From a checkpoint of a small transformer trained on Wikipedia: 6.73M parameters.
Each number is 128 + 32 x the weight over the matrix's rms, rounded and kept within 0 to 255. Layers, rows and columns count from 0. Numbers have three digits each.

# layer 2 MLP up, 576x192, rms 0.118, rows 419-491, columns 0-95
080113084136128096098129134136162126127127052141116177131093181140119114087174153110172086124113119121212083086183157150127111078151128139067095162125142111140090093150092123126146114134141165177123134145073137128101162146160124091144111122217087155142122111187129140184147164113118108094
200167129088106138127124133113140097068143083148170084075060101165143113170099115112094165084038128184097176106100113126194083128132090168071153114139119125141116094058122038070164144067115168161113143139109083129111083116111147132093121154198137118125036141180130193130096130090140173132
134111125173151140072149146195088127124124138127103152081107146113164131165149171130057130141112091130153124176174079190120108179140104116096127115161109042153148084118144193132152141104165136114096065158119086127172135108073097132085124142150078160061085162101081164208138121152110112163
106117088118151166037153140118136125106128087079139158119140114117110139176051147130090132095079160200172126118170107133178114180164097135146177126133086120073167125133192129096138184088147113126118190149093151095133133142129128106103148100138057168101067153132120099083112146082182148062
123134115111129131126165035120130107094122104094128130041156178152135068161130151126070130098131134177118088111141110096129142162140121109127112116103072080115092120106180152128183211097176130115144147109104153119146165117126128106112112163116091135139099151134085118120121170055091141069
114104142103161132173160165091127162121053118190116154090119107137108104126152095163123123085090164125115129161153154155131112120062120107147114109144112127087188104150171071113156191122148096112161076127115140076145164157146140126099134112165016166107119160062113068107145166111098146075
126084138120147160127146084143140076156210117152078122125135086082090069066128117109111125079139062122133153131157063156137088124135149182146175096074153118133135089130133148143085082141099126101111142119104059174071140184146064155086165164150154167159113124129095161163211144096178193161
142107085095126129163211086094137200114120104146109150126127136114154109152109137129148135134171118221154114188142121128166105090148113183139154165113152117084157137168209150116194182112146089080111076146098083154096085193197126137108195181151091162085111104140107131141111122095153138058
148172103087040126146138132163133178095153137121136137077115132130165155118081112156118192117104108132127161091106142070138126166080141087187079227111159122134137092088109144152140119123116119123065117144117084103075080089139108104058153136157174137114093172125155145126150142076150182175
155097069167083152136119125152163161085122048113126160171063134074122120149160146105111110136091072147075078119163109061125156081163166142109113057183176160127088108115217094064118132099104189154190122209154064136126163108143138164135142128139111115135090175101126113084110147114154119153
152189152172174174093168142100110148146133112126163071113130088121152160112124172175172140134117064104096156144135122096203143109173184106173129120120155144132098155070126119141172130058143106065150124177137123138036119100135130171091177122082145139097139211071125161085162214141129137162
175115120173152153130132086125177201103152126187141080141147108100072127096135106053148078121125096123141172132089084156147110138072134118131122165166096127125141117116125081122162142185092148104118057134125099119163116091161157092158063141163111110141146135157132081179179145101107113058
162145157130091179088202135100128100109119096145123025050088144048136173190112123044136139110118136126141153150135149165151118186068110176129114169108120103115114128122101125130123159120111118138107069223093140164083151118091165162128145148093109154067099134123069129213137145148134126096
120163057123137104107115073125147171117118113114065187070134183099144095129123149160094198084120125175139078064172122150092155089140153128086121075105155138097132079129140130140109140138090121090122088223096117187090136124137100112097129154116128163131122151115040170152189140114099131149
118125135090138147154169094137178146161189129080110130053155145129073115102144081116125129058106132107103144145126078129109094147087143171145136107114071158013099099115115109054155111139107127132093105116101112163132097117182130091166172173090084143128094100107128125090152185150177133098
079082141196128159099115144202132158090128134115117093102091174114120132164132160120134107123090137112124118086162170105113135160072152166107129071111071117101117122100144165077165188121110207168124124120110167161165155139125166108084061126048137168122079136108119131126122163191130175100
112146124173136146117119102087149136133173087151186122113077135117074067126127126121131160110119104134166097096089126098136148086091139132079165071129105163084096142140143089105135102117110198097184100180089120160148103164156083084109156100077161201121132137182113192118132178171117154143
129131078113094132112128158113112096115206093119139123155150119121109165191110124153107101140073165130098115144174166134155068121169227104140138116130160108156169129139208187076142119091166115132151093147099128143086159168128110085117133155108127114056165117140082122154148150093195140147
137117095102079118172143145067132144158160089125119128102166105185064048150108125184105129067127106099087086116128091128140116115123098072144171172126136128099163167125112075107117140133128136130093154099143078127102088132121110144116134116155141156108135086156134131136143148133168127157
138092159087105111109134115106125105113127105125072099102120196137104069114112117101092175145166166044151117117168052114145144138062181134109172106114126087132088183140165105096140171115118141178199110118093140127145168165148080114134100188126054090123160175143136100127120118134150111138
122112117100157162091115171115174071117121124087040144111137160117121112140149102139158151055109138140164123136217131112146140116105127157116144117143158129150113167143171102048088114106131187072159119101071121079145118085129135093132140201176113136101129091119088184156156139136142154121
180124127153138143095210151139106111089178114088098118069164175050152089130032096111132182145128131114097084107170063104152055127105151110154126099135133123124143127122126176124109173080132115143183113164140135102133123130092121169145129154150073118053115152162149171094184157128163108079
121189112128143103123110096122110139115167109130114091116161155102115143119114154106100143150155150143099160056134162080149107141059081154137122187133067199103118142163106157161066162154165144134148123103087126118202142131120083137098162157159133154113063187162147165134152161049094160075
101106154130155150071132122134108120098092086085127046114122084102106115171109195204063147088140160129134119139150149110110131132167122141091123154094142108121083094143123147102159168155139154121094137085072109173120073144133146108068128178095053093119059208119151151151100148106115156126
099149083140140110141153135152118150146147108156116090116095115119124090094147143156149172114104060142127140200100057152166067100094165161160126101153126185079152098162178126113152090080089171142152123134130096162063120110140157099101185143144042145119153111107114140159167141134164201117
199159117081117143107156090142047138108109104112099179078107152111160114183092158022062159148086122151097097123127124137137088166129094135128152160112134077096109119112117091112113162099114153169141126116127113111136064075071128125148121127128062119167135095202136106084219169106177153102
137096113091105128143170166120145114129104138127097103143111119167054098202124131149126206137098131109118107121128137140088107113135154121113136119134083143170159145143086115117064119135095167124141098097098078167117101177141162114121101129111083127110156088156149117138119180104103121125
165112094168100134152176144099116143087110100128045155136057167149207112140119131077124164156143135138178136137117103097143088089141125194120114151178127123129176130114105173122157170132170107122124125089110097157147123077086121088122080138123144129111111146124116144115066150107106157140
103116201090146185069112138084140130116144135158081120115145128114125132185086158213094112170135117097122125136107130119145148129114089085177106071139127064169159115097146095195157147131146116130193097154112095121160118138171123159096130121146120122098117122107115119201131127120134154172
199144157119170129167113143153137091096101112084117092114108118075111202150110056080128170131129182152141155139085148142102148137135146179117127150108088076160107147114104083153159114145116133110093089123083114102135108126108127132118100132131138133122089168138080137163119115138128089132
153138070119129136088119090076146128072169121111098104107115175134082096136100113113159132120106140112132093124170133157109117134111137123133141092123142177126150145100099141112066128124166209154193151196084134145147096143168170102139160147151087158141134117141173171077143166137158148109
150139040108180081116128121138105132137152074096035119108170158060149117110098141186099133095146070182140126124149089176134110124079153133169099168113106092100158141158201122157142137088122111127131104168103119155102126125176134089093195197159107101095109123152116112143168134103145169062
130089121110087148093125152088140115071104109110061166141145140156162114120173209105076120137124172120126150146102126136126093097083157135136202188132130102086161167131119146111141147204066135143112147099108065144158161165165118163089143134112053089106101077171117116134162127075172135123
139175090235174123120171158155095163108165108100152122160096147092101140114089081105121155147169154105112132060149147122126106082101152111123101113161100123143089164162163123155122136109126148135154090157112111058145172176123131075108175133134159165116164115140076125101130153103136134105
056152134126119091139141103213151127121132126151127125167071154134115101157146099149109071135134188148108164070162168098104131096133180138108104116159151116118107080142084135105171113093144138086128170131124128099102094156160115079064112126171155089153086150110099125123161166083100141123
202127120144148137118171121152073070094110132132143101146106116102096120150097087110134121150108109145112096065090133111159112174139152152104106101113155128107143074002187181127122120144148134145172166158134125117101134117057160105022152190116130145101160127105123125123066159104196125145
117114128110134118152133090113114140088111086075153123155101098111150167179151161170138121066109179121112116107147151040157083128140135168085097127176174135140109142101206103096112110112110154108127127107131121116150107117165183077109114184142049119112043149113138170131205152063195142120
090177100113076151092113106074115127128144162138114102143105125094096059119142151181121160135179151143191110166089163094135121091122110179159091131105101196078125145128099095126152149125105120092033094120084174133144146160147100111080153158166159131133133120141055118136195160127169150097
139144180114108114143173105176144208111152113120090142128071157122129128102098073092173104138154154099151149071085136136123125152151129136110138104186139109117092154120093170139170119145077111134202100121096121078111107102083127111055128171095055137121203086148183100089151176129171154113
116163141097172162126153141123097134094113095116085163142081163103124146167115144187165172153147119160158103114109123068091147160133137165157095179130181075095155061094188125081119163145127156132093106145102063136108114122152172142123122167126109120146141147039086126104115147148117169168
145062149158155171088096071109129196111160114099081135078171134115105132210150142141156132140172112163172157168134182123151069143080108167094142147148122130024020091134140133137089190158112124125152103151126064137129128144149080096132107203108130154095141169109130166164187157124172135086
133122154214138195125143117134112131062091140121153096105046194143088093142084110124104107104090132108121183141162130088173128087151143108145120103054162112125159109137118188121167114153125218132092179131125118203149187133121084151115090143134127078088128091152138148099110156146124124156
158167140191100159090153173132098111093155105118116079121095114123180115120091141096172164129147074155124120093098116118118117137135177166070092141079121156043116080089188144134108123179120157140151091185138111130148107145094147132094117187145135094150138102119131156116107129119169140132
158136117138112123142182119130092074130124094139119144092144186094068128139080063120107185198131141138110161093119122063166082141175160179096122176117196159129100146091194129076106212071078144149127108092086130136165102087124119094095109194153121141106155109141128165069128138089132121139
135079092138111231154135154098132103130141112125093123112110116158119062182160148152099067139107086108100153167107148158072089114104111150177108099147175105127122128102136155144124136109084153120105155172126096193137140165199163136085115118115114154097125114139104169141075140139173088139
036137152074110145065149101184148138081095106109157111106046171163105134194141160171171049103124110107140063097139096120142103173133141170122097104155142132152064079109231194098161159120137185197177086130096139152092158090156117105073138143166047143232074148084152141089143149105202173057
154121139119077167198122123100115115140104095122131137071169098115126072111145101102110172132136078166144109118111096112138120097124129118105129090141166074098101099153151077109181122085124099119181159112135111124120121109109081095130071149106115153141146204173122136175146169098117193149
134127120121157171144139141113144075062116089131122130145125130107115070115165108068078150113088130189102186097142098112099150143150100140101152109127084110121132089097094108151188145081082150133144130153069080174141098189155141079158114148121169136152053117069087125181127156179072139099
144146134137106157149133115078131143046122133178081116076104097129210167202148109170039118167152129151119133161154149099151069122150118113168148167109144124118181115104152114118117196152117155137111089094123141139182149102171110115106093181083110129201071147143142139125113156062146167071
180105137122121163075140137103101085105168112156154083148130136078140124172112098089129148153091100155102119152082124086126139159129172098137142157157175175130094140088095162083071169142068158128107126142151114118161117098117098110075137174100105180082098127152168139115077136127146132117
105083103136129151087127127203118152100192096151085113136196176075104111179077107163123117148087106174145138103095160116169119170129143105127069112097124076150176114059088141146162101120128171127126164142105117115121069132152123127144167165216152136162143147095156126191106134118156103112
152103131152121116106124108103108124112165118183052162130110164132123102098163151199144144166149108150128103099096130130141119146160158187148134114112085094090119087093088095151156160121156225088151139181106094096126111185189177166106113121093120182146076106146091123102169171156153150121
175082112130135117134137090144128061098173106139116059105154142099179104152074140092123140132161149119113172132166136104179052164128136136118189134129128179109159190076177136133185098103055138113128139126112152093141153100164112122174125228165102156106095137155131121143161145098100111110
128130157152105129148183080102108081134092084129090120144110148129164136197132199132141138159107117046122073151100079094141124193127132160183174125161131096146152125083122140172063136110121154167225121150098146133130164111114100105087101141154091143072079133106111083121102139104118139182
105111120065154174138138138110153071062101146095038097141093164087152154130094155128172144130125121136152117149152132127140111114045108162120108075092139114122132162131096103089108119109070159088129061135147135197117213224143168133102137163115132127083120114120107163090099145142172120092
188094040177132075147146091103155127112066087122054120150034174108134076193193124140096089141125149147171134161101130110107064114131144179131131115216130103147152128144180188101127154148134111106116112134113128081172044106099115062079120180149056161140115151119113095151125166081203130101
076153105124128103112161127139146130128143034079108135076074239152157158117183136147101148079129130148115095105124133120196134127115099145126138142109111105122145159107130184121145129144158119112140142107004168177164189071168057131134178122133134166136100109093141113149100139131075137088
141087123079129162124201144135085084119174094116148151157136143080142074067125074149088122164103154136149144081187084163108026129182133177108088165085134101122150129121148109119143193118124092157143080167101156176142128118120078168087117141099112154158120167154144178113181135096183129121
094185092136147140062147143097141165084111102135078140119044114091145175134156105164136103165115148144134095151104116124158134156082110123150139124109101152057127113118166158119143116152091115141134128131119126125148151097072110121141143154134089104135113138192094153128132113090160103085
116041142080124181091170104108159168147123107074096096120091111136148108151100123146141150084110104110117157129152114122156130114076113129117127128106180110159151125070174093132097148080079212098091176160106117152087150196161188184129064135121117145077083117167090189150124135131130160078
138123127109109140120144128161124133135123155136115138055160160111111043128134163119104140139163082127115133075146115119098140100158140149155104082162097125125142150143137155129068099130090167109125117140123118148120123173174103127101077148165103137146130100177048133108174158124165134146
148081169163131050122106151121122111073150154134136101146098175105140146132092133131099113160165153137091083068118097149101110094105124100209144051166189116099100151146143120097112137128137184102135095145139118101162092139129100207097093136098099158102119132147170112133110157105162159137
123076169154132178142193160161108026099137095102135099103160192138133149172085127159045114115135109162139129157179143113146113134164150094095178115121184112120141120065140143149141127093125151166122180132126144130131118109145064109113150177186137110131121096089114172112101128136132132175
129044110139130173121116142102079098083142102134168162082050106146179095185182208159128133152147084147097131104092125100134084098095193114151185171139159064131168090074133132117068112060069144116129139101095045110115098162191125173098121129164099155147179128082103095081095165092121221168
096168095127126135093180112112133160043090124075158150127077149104132143176067113122106201111036149073168170107155173080176092122119132156058145121123101103168102146096185097079119156139134166140155114156076196154163151148148119092123156164083141160079120167170158087139100146107114151095
136127148117147136082142147097166204101134102141143105094125095139131143092114109137169153118082137073161153140110188064084092182096116172103127166134136179090105143114123107110172126125155110120116139133121151167186042099097102098107168186145070114083087132148125171164154102172149162091
124160146112094123154088100155124104089086119144118146080095128103106111103197188110109080013151155131178118113123142109047151128097134183183117085177105063161165075142188153111138098152112142141168116156075070125100133055148120113097145112111115152168101165139112137176169130112123202138
103061157120059100099148031140131143083191104153157100108137201204174124121192161121117199108127153098160121133124150119091089144134132184125185094155109086090076104100076100114159117082144170145104126142082071150077135078124135102126104151144047151133127079128069138109181144110115174087
103122059153071082136131143187083155098165108097123112091110117104083077164192208166107159149124117209124135090122134109126140066061185143137130149115144163123153105101109145114131098112091165127182091174098124139168094183181003102144122128149111085154126163126129137186164147145125152134
106117175125121137105124148096132153102134077107097157128094138107150134175094200168109188137090147174136116164133135110130130080132132080118183132118160157100099135056109117084052127111095139151091129098003133151131096144207119116140090155099108150138159191105068103077147187107154133105
168181124083085112147124085123084144132148169068121176068140116134104099112098127199111172101137172101128124082136139118160115138093183115162146067125193165148170118126132139129107143098128123155153074120111134110070192187163131144075156129071110145172162162163103131086083159098185130159
141088077162140175160115134182127066118191123120070158108123184080090055126136143101122113100140117222092133068120139151178080121155124131143083134107127139049145184118146142084129079107145106108109133119129114131125105152165040098124076209161129166124138148153142139137153171091106155145
132155179128141144154115144166153068162131156076138110133091123131116074090125169109136167068146095092156192149086122109149138158123227186173133071114139144171121104064119142115099134135096170173117144168128081158102148130117076123106118159088155137117097062107102163152128159121102116138
# layer 2 MLP down (transposed), 576x192, rms 0.118, rows 419-490, columns 0-95
149098132140112144142149178139165121132142134159168167124119129131074171109147152134103152158118124136084110122093125135110161140166134149107128104112120126180144174167156136115151138139123114174158116115155121136117117106111094115149115094119126104133110134103125130174153131096126070128
220140173114101100174069138142134130100133171077121147120140154227105127146075048134097171105085152186087133097056108170142098103182101120068091103053093106164137153098068132091177191106163226149126139137141126091132109091128134193218091139192152127107140094169199171167157120108067105124
173117118124133104156120054117134136107138142147114121163127127135118112100119103109145142082135109161108119054137144122129144108113124106202000083117164109102134147156103128111146116115137136142155129128140105137147073135135134188252190126089145116154103093140156136086148153121129117103
134155089135148121114075167110112063187127133106130177127083150057144154114074137131158085142106199067147109106114117127186138177155097167137192106117117122157152153117143116149090163069119074145121174135156128123150216180075114061086179092155129102162183128076085100108070095097188076154
136128139094130096150140133142113145166166133134064101170162106041167180092147158109129122142140114077124105129081163099164135146148170120205120179157139163142145138119154083135132091111090138121138119100153088125083120153117174108080172120124117113116135096107160104092150112127132118202
067140141110215183156132112080118060162126153138170096093219130141050168146138182179117113081125147157140153170117094169218154107180066140157059141091098102137163131215108116162176148165139139071156162111134151127139166151129117113158135133189126132100146096060095100096113113120125129039
093094142110164153109149148137146175143157154129162141080120117129156131101070088137120088123081129173170114135120101136130136179119082075144197126113121113133098141110118081153144117128101109142115128094188109135111082059097109094135160127150188119112121159101119116118095189165141139102
141194125130113133144144106146124123151136096167132137165186089170117166139148085155121151122098119147106121083123128204182118116115073135143044165152096112142169099136122127171172109079139072130150157151116149140095128139123111086204115142086160155145163062100142067078116075181144114148
144134170132110074176155149058214234057115131082109162101103136156076146078099110099105188167081171132112223134148142138103126161065082123098174134132128056133168129123154085173201101118103141123150144181135086105078180179084175120094151029180170075142129165140133125148127131116109141142
114136079124142104116096128102143202106125093088191164078133145188189152115170125133223114093145101153119080067128127089156171064156146167157184150065099114209148047123215106127100196133209123178207109143164119105116149134131120183135092108155150137176202115130089137071042117118115132132
100141202098128139139197160154106160000133188102098122026115190157106162117116092139092164065102132162134148208179161131098163106108129058130155074102088131134168138129077108125157187116110089105140157099156151125161078177138143165177118127097142110087118167051163075125146179122107108075
119145132083100114141102133099127184113095141093148229122128156086148164168135159164103138086138105168126122173107152175140119104160122131097158163096152163125171127117099109140116156136178106129136136147110170089094119098166128121173081127163132082146183107104089143162086145137108140122
125141104155154150161116056209162143100163126109104148176126124129106095137080088091144138109171132150133127030148157164156132117150117147141056137114124107198143112112093088162119091094129088133127101196134164114125178112140120150189137147139172106169138129118138126144090111094145093097
122215156110101132086116099113100145122128150116122169129147084106181149142135157178178139192128108119177113116114121131158103142171124108142163117123137142135089101129150091120100183125120159176137124153127105131127146115085052130105144126152103154177133176145111097091148109139147149090
112123143097145142107132173147116085155103137112176116115191133099145095129132038132196173119125083083123100131123094090121166127135185108133118114080081147141083145099141094161104118129122138103144097123137128004182128160151132065143150138168156170153096074146140155119089164139127118088
106197129105110133068153177098135175112117094161152114115180130115096151113111126103144168120104166113152099130142159113150072167122132092147156180154136098095154123074141181101103119093125086098123096143148089172111184089079181085149154122112070164203111137151124110140123130166149188125
125114166154107209120140134125140096116114118112105123124143126137157092128161108127114161158141082138094188145117121127075090138130119090135177102123135109163112163126124157128124136131092157149101165114139136193149095105202114121148118140143120127142149195154127148110153144085174146128
082114143120172155130113114139161105124118092101139047208129143120158155141131161158103101119175090105112088098107147119163119123211150199121146101119178137200118108144120124173131076137112157152173128086132089153144087168171173125154190179109132135100090118145147152138116114140124132124
115135139164114138110163057154116133129140048141087106117129151115109164132142147077113118079122163151111148071141181143147130159122080138128011095132112091109131118191135148128150118122103119117107086158146102139141148116116144132194152149124114152113076094138133140141113106173123121093
123161103122140146194098090112152148115111131137161143100147150096094128127122025174130102153153114156081128153144126114177126116217183117102224158137106163126115097123094105122137077170116167160186169091154135173144108135170207130193142132098167094095128131166181164070140070184172089120
148107154149140178137079178128122115154132111109139128169088139135180175109110096034129090150151130078141167156123202132137132101161148171132201129127158064175123099109093140145128079151127147146168116102134086156203138151140152145132120121070111104069098141047126147125136074112123096181
131096131161140108175121104124113147154127095098148169095130157165118071094133134176122163166131110093151094129150163184102111091147130158127159109115151057125086114093099120138187117144158099155165189123153182080110143091132135070132039090116124085159147159129150183108120079089129156126
159127067114149126148084116115080071141128189127160144143142139115129113222147136134090136092120141162102193207205073136104096123105049184153121166022087101143188114121069096102122109133121168114113116106105143116146128166184122182110128187169086006129090112100062158162156161093186126162
115218100154183145196142097058155139164090152123090170160134110090178133192167156188064092115178083126115080088083177101137108129149117081100197066132101097018136121113146111169141233164127116109095130102110133139181129195159125137089135207155115068091207093068135134123167112163040121193
135145065106173175109180080130207187121152122150094084134123152108110162099161112149056072089109090188134149144146105195162104103163092108179077102083151171049130151180141146119185122108067113155154151109164120233043150094130130113194153150100112138123168086095102154109122109177119120091
104126133117139123091098057136150102153193120076160092170124088170081105100095129159130134102158172121137143101100115184176122057181120197072055116122111232106145133153151091166194151127139156123099079166135140119154152068122106184191114152145188126170107123095188147115113091154109186115
127143126160103126139145040146115125145151125146115131131149121137140084120146119132083171081157093121159136066171193141163109087135115132134033089126110107130104112146127138153158143119157151128104085152149125095169088118140118157185136122138108155137106109141172143103141148158111140109
128098126118173132113117103096159082124122189138112141156113088144108162092157099131152092139167161096126149126169098114108112101092131161124070117156129133118140158176121173131147153141138075091113128075210112160144083078098149093124156109103122073151142129164102111140120109082150098122
152119130138151150123128030148137110117111111087101156118143160156096103136136125104158104113144145143131132085138154136125154097153083131152000115118098121131105138173129125125157137129117154141131147141152133127142132109123087118206123115125135121125158113123114169144144110139147123076
097146127132185118045115102150100154158194140154153119145147100138128094163134132148142068116111086152136114128135128105139100105159111179175129111130149092164120147090139120118098150107175138146101207140152137126120127166143113137149148139153083152115093103133138132083121092062155141074
109164133136127158116167190093116058165121076142166129132148125104159094178163182140130139094097132128119153161157049106169090157168111175114161082098165134159108143105155137101100089109144164135133114140164133129122111104118134158125140134174111124087099157191130115159122120084132115180
130230044148123147118095119077140101114216167123075129157138025101047139111161129154120056095181145159176136110137061191142140142123104150157124129106094195132082165122085189141109132119124071121104165106114081173090132123105104096117225117164097161186117125091133126099129141161151087088
130156143136143154143126065117092121140065162116118117171156087157094160077170099171127119124083129123149100127138124129178133140198123171128007114103099110185090126163109148179154094074145143117149091131118148119140132129118143148202163143132084091145088132116096139108107105080098166053
108139114197128103148108174213100115157125121179160175118171093113131121109092127096107079131189082116128138155115153127157106073102077039203134104158133101106067115119176124124138096111116098112122130161147077158129098182131078176129132150146194151168161082077106151101124177160131105138
095128147176083079117162123132162137120162108185098119096129148153099134142118130112123146131168144117077142098115175137129136128114149115143109124140175129142130158172143104129143081173135124096215095136148103104089120168147132164127079151118156059065140162113119135133134102164177145147
197141156136122141174153098081115038118129186159097135163124132211132103116052141133125147100190154109038124091109151122087157146126137105131115042092117102130089169079163137118136131233153109183118144151171133092151104147138122154110128147151147098064207148045171143152054167135072164119
145125107056110112125062149102162161074120132109134103183079151128128127129094117095155053107153108082143173147123179150101103105140118131063195126130149118160105118118141109098149121135178197144195088153102110134120110132151138156060151162134080107111124140112146112104137122154146118161
174084114113140102130105144132133066143114081162186123155216118157158132119207119161110120144123130144116113095082118177153124163125099147101040130113104110182151153120148091126150123123175107139074051112157114139129088110100077210078132166177145162135086117091112126139145161198128156112
102100142154115156126124110144130184080158122161148108166121037132099067130106088086130161122107145149106114140106109108129097115119113134132104067125137116192139129083091187125156099056099096131176123124130162127128114185158163116141179122123141104104164082128098098137153177170138125109
104119155049144100171053127126184182091118203093145120152182126032160131050101121141139113123165142113092140102139122098104140113102094062166177180092136153049135119106114104121111096148115133181142139117178130048130076128206231190144137139116165078112137137133218123139201162153104119126
106134180089114174093188113146102093176169123084094128186176121155134127212125146122103149187166093117199136206219071157206090080092084091052114100134140160146105089087193128171102164114131074082126087154127115105144171103124152115173101119085162144093157165094094180119153153142099171098
099140150108127140155129103108128099125128115146135145160162122133114165137110200125132145091171109159176137168083114151130077142108120123159112167149115171101170089113132151165104123151189014110115163171155142156130095122145156090174114117174067181154106141185068089117081104119166156034
134072168120128163147125156058197099095132160128120085128150106112130130127080139073163117104141189166071165114101180108077071145132118136115191120089099073098113161085180094160086153105171176128139127158150133058160080177122153140154118136167192051149136068124185185088119165112094131049
103049117076119081105154164087103128116094088092109209103143188131095133100078124114096244151095159189092115119131112151085103148109090114087108141164132129174141153100144178107075163114109146187142138071107143116146179105121130159133046129127103120122190113139076162125124135154137168127
145166126173098094167132027143085113147133116089104131134113150122124136133123150180096175087150150145131108091137134134144117143142100146139017137143119113159113125145122127118158145077111126174114136149119148103120124076101122147176079102137163121112092144161168208141190121127145120118
056152132066108148114142095116113108152120043086190205111139188155157130086130126187137090071151115060152100140118106101141127113138094208102167117028181084237125069036211121138122102148100152206225101164149104197109118108190138126129209168141104109150115085106158118058125157073187125105
122147159106118100073118068144177097086124125127121114163098115135126118135129124127092113076124181095161098099077148122171125144156121140144052100167101129140155097154116162143164123117083165141104109183130094119134132130094172120168175113128167109158085097127165125147134152164144107082
155138117077137122129111144119160102115132146125154133115093153106128053142102149111083126134083129121106148117166126199115090159190064176091162117083115059091051138082119167108132138122081189098131133122107131141113139136130169133051129095063093141121087143081115178125186115124038137148
154078154149135132121120111123147120097151177115170147156092096145181126127151173135144115073163157130172110137068120162122130172130176107137175113143147111128110131136049114141143158112132121128112156177175128090159098085076145059142130132117123067122138121192126117155152116097145147141
120164136119163084128085072154121070138131092129132168183122101085092151113110157150148117086144133133159062102128150109170137093159152171122062146099153136120131135146182168126164108122185133122074097176152098102119109157157111125177167121110121162171088146072100125093143134147106152100
145115124109204161079126150128082165104159108065176191082145137119221120113124105113117105146114133133137112162182181150151072110091094147165189134110125146094134120094098087090082136158114107145141168121126082140185120121096164155166124100097139149141190156130098093116152083140101141143
141136186150121123102154130164111131076100119100092135121116151137117114121144096140179113115094131122176149138109180168144138085185102059103174183173180136149148133069166127140129133062145070145155093132115096181090129126060100084135132120073128138127131147127109091117165156101077134158
120087160137167127191164106102167135140123119071126156144137132119178134146154113137113189097158125119116131149056117153127101190171151124122127126136168125145116103071073101137177128088133131169148131152136122092219124164109170099158081134181142068114132061119106140127151079110111114088
163166145119139143157108081146117138141116118106073092149151130093083118139098121134126135097128143160153169097151136214157146140114090138176078121177107110118083084113143104161131090086142173111119136122155120124153123166142133069205165125110131129157126122133108118095119110168155105144
123141146164116114128064044165136088144165145072148112158146159169119099151153145119147142045145086114129134122166160192174143121126109150154024170085117041152121141163161117138152133117163145108190118150087137103169120136120082121179108142108118143093099184128108099098163106160092137109
149117102121069126104152129092176150070138107158176131102053135093095168155143093179111074146096118184112119129127143160124146125143155198081179105123103139069140148163126133181167153070100134099081196145098102130150091109139126151093155057101132146180100088134153113101119154153146175125
070119182098130155168162165113113128153172127136149125128079181113157138131086085085101135116189133107157116210094154077060129147111132136101143172067156124162151113142146063063130128125101138117147159080114143154158137134150183144115135091117134112043091127136146095116087156146146180130
105104176109144163092179103137103099118138099072154153123134124206153097070085090147080175136135156138081112208119124103132119155103146107073121080159103113085083067120132154115144145080129152189101152138156168069112162089142143091103105101084125117148185117185124110100116100171130119148
088126157160131131124078082139173081170144146088163125124143134138123102160146173148154119052118164126117149057117164073145106123150112180092096163118112167101119078131130107134119092127083156098093129115151116098165115127167179120105150205130179094087181106097123166105151197159133140119
170135120112097210126132106101103134166141132136113154124161101127110122118115093128150145105145116139154097117099111125107117133131138181159087089173133145148106063133130116120145113143136144172133129120126133117191078139126169150194146084120124163117103069136151148148179119135160121124
173115071160095094124098102118149072131142124049111161146147163102133105149101123091123134134071162121138103090159166092163130165145145146134185179135138158106113150132132112133096132111111133101145117115167155139119100134109136153073157148161162130170150139119157135133136106122120109113
140146162131157093112132094142119146142157127089143143146133166116120140146155133108077100091146078105146114091117145135121129112117089138115047113141134116110137149160135107095169112085103125120111140136148145143147142151145111145180138089125161144113133068116098124122154082092111134039
118138148160095132118093145112125167074105158164091141090125156058143098147078110131166131075111151177098135196143101096145163180085087106124075110097055114102130151143123164112124116168124119121119069136092146161137102105119131108186101105139149107123147069159140096130108155137081158081
136125094124125059118125178118093152162137124184146118121136042142163142124163198135160110173047089147139102108081138080150108108083102111121153110117106125091112139114137100117101111119181083168108148090123129108064134090077097099088168128206148125213139131085086079163107214168097165130
177135101091150142069145069203159188111130176138115125136169093139114111140117165153112172155126097193131134110165117176120113084099073097183077176094120158134192160117086092159113122168127118065131071139093145204135118140155115133187139132112121184151178106098131061083155145177141160091
182101111179141111191131132101160127106147188189095125118147169105148114175126155169180114088122147156102153123115093136130070131098116143052145174088133148075148070136184089160155086107099057073175106102152102181108080179130098123086125158144096155209169165124150116068146161196148137154
106133145205126132087098082181100134099084106181156122169069099157138146139188105130085035100112194176169121116143151124101146117158146125159088093137145149080124130182167153132170169130197075117131111105102133170126129149101128090150113082090143156169113115101073140151120124124133133070
137107172109017069096080134167151142143113117126139099177143124125139097145176105115146156146165096120091160112043158124074112135119095102126120006106117132090165101089089080128145082156097175124107115094121119110172131104190126137118093113153111155173116136116148128165103170141076084076
184147077122089161175088143098109083142143105095178122111127160194102148173153110112160116079141118142148084163118123113124106085144155163100151159120145162164143129089149131146194138142182115202078162122107139133112099150095141106099102088096130153145185121157194160072098163077145092124
133164082100139107087094146157120082176122132112117149135132100151122112145135115128119139082101101162121119127146107158189119163094142188125100073092109112126121189107135172119171124078171171133074099101119095136111148095136107133118164096135114125124155135124123120158143127127087115152
208109107167108097128150084134160101123189125098138171086126131140120113078123101145102189114115140156109140090123126163116090127192176149129088121142134151148156161138098166135168138094117152132092090045159127155108071077156162127136139114086111084140101113122155162181147165103070147124
099126166126129195151071099109095103146169093097150133156112146084193149134201133135107039167152113128135125162150110090156160104164189167065152161084162138094121181073138062149161094182073139120131124150110063137123107168132154167119174113110109094108069161139091178101136114155177158099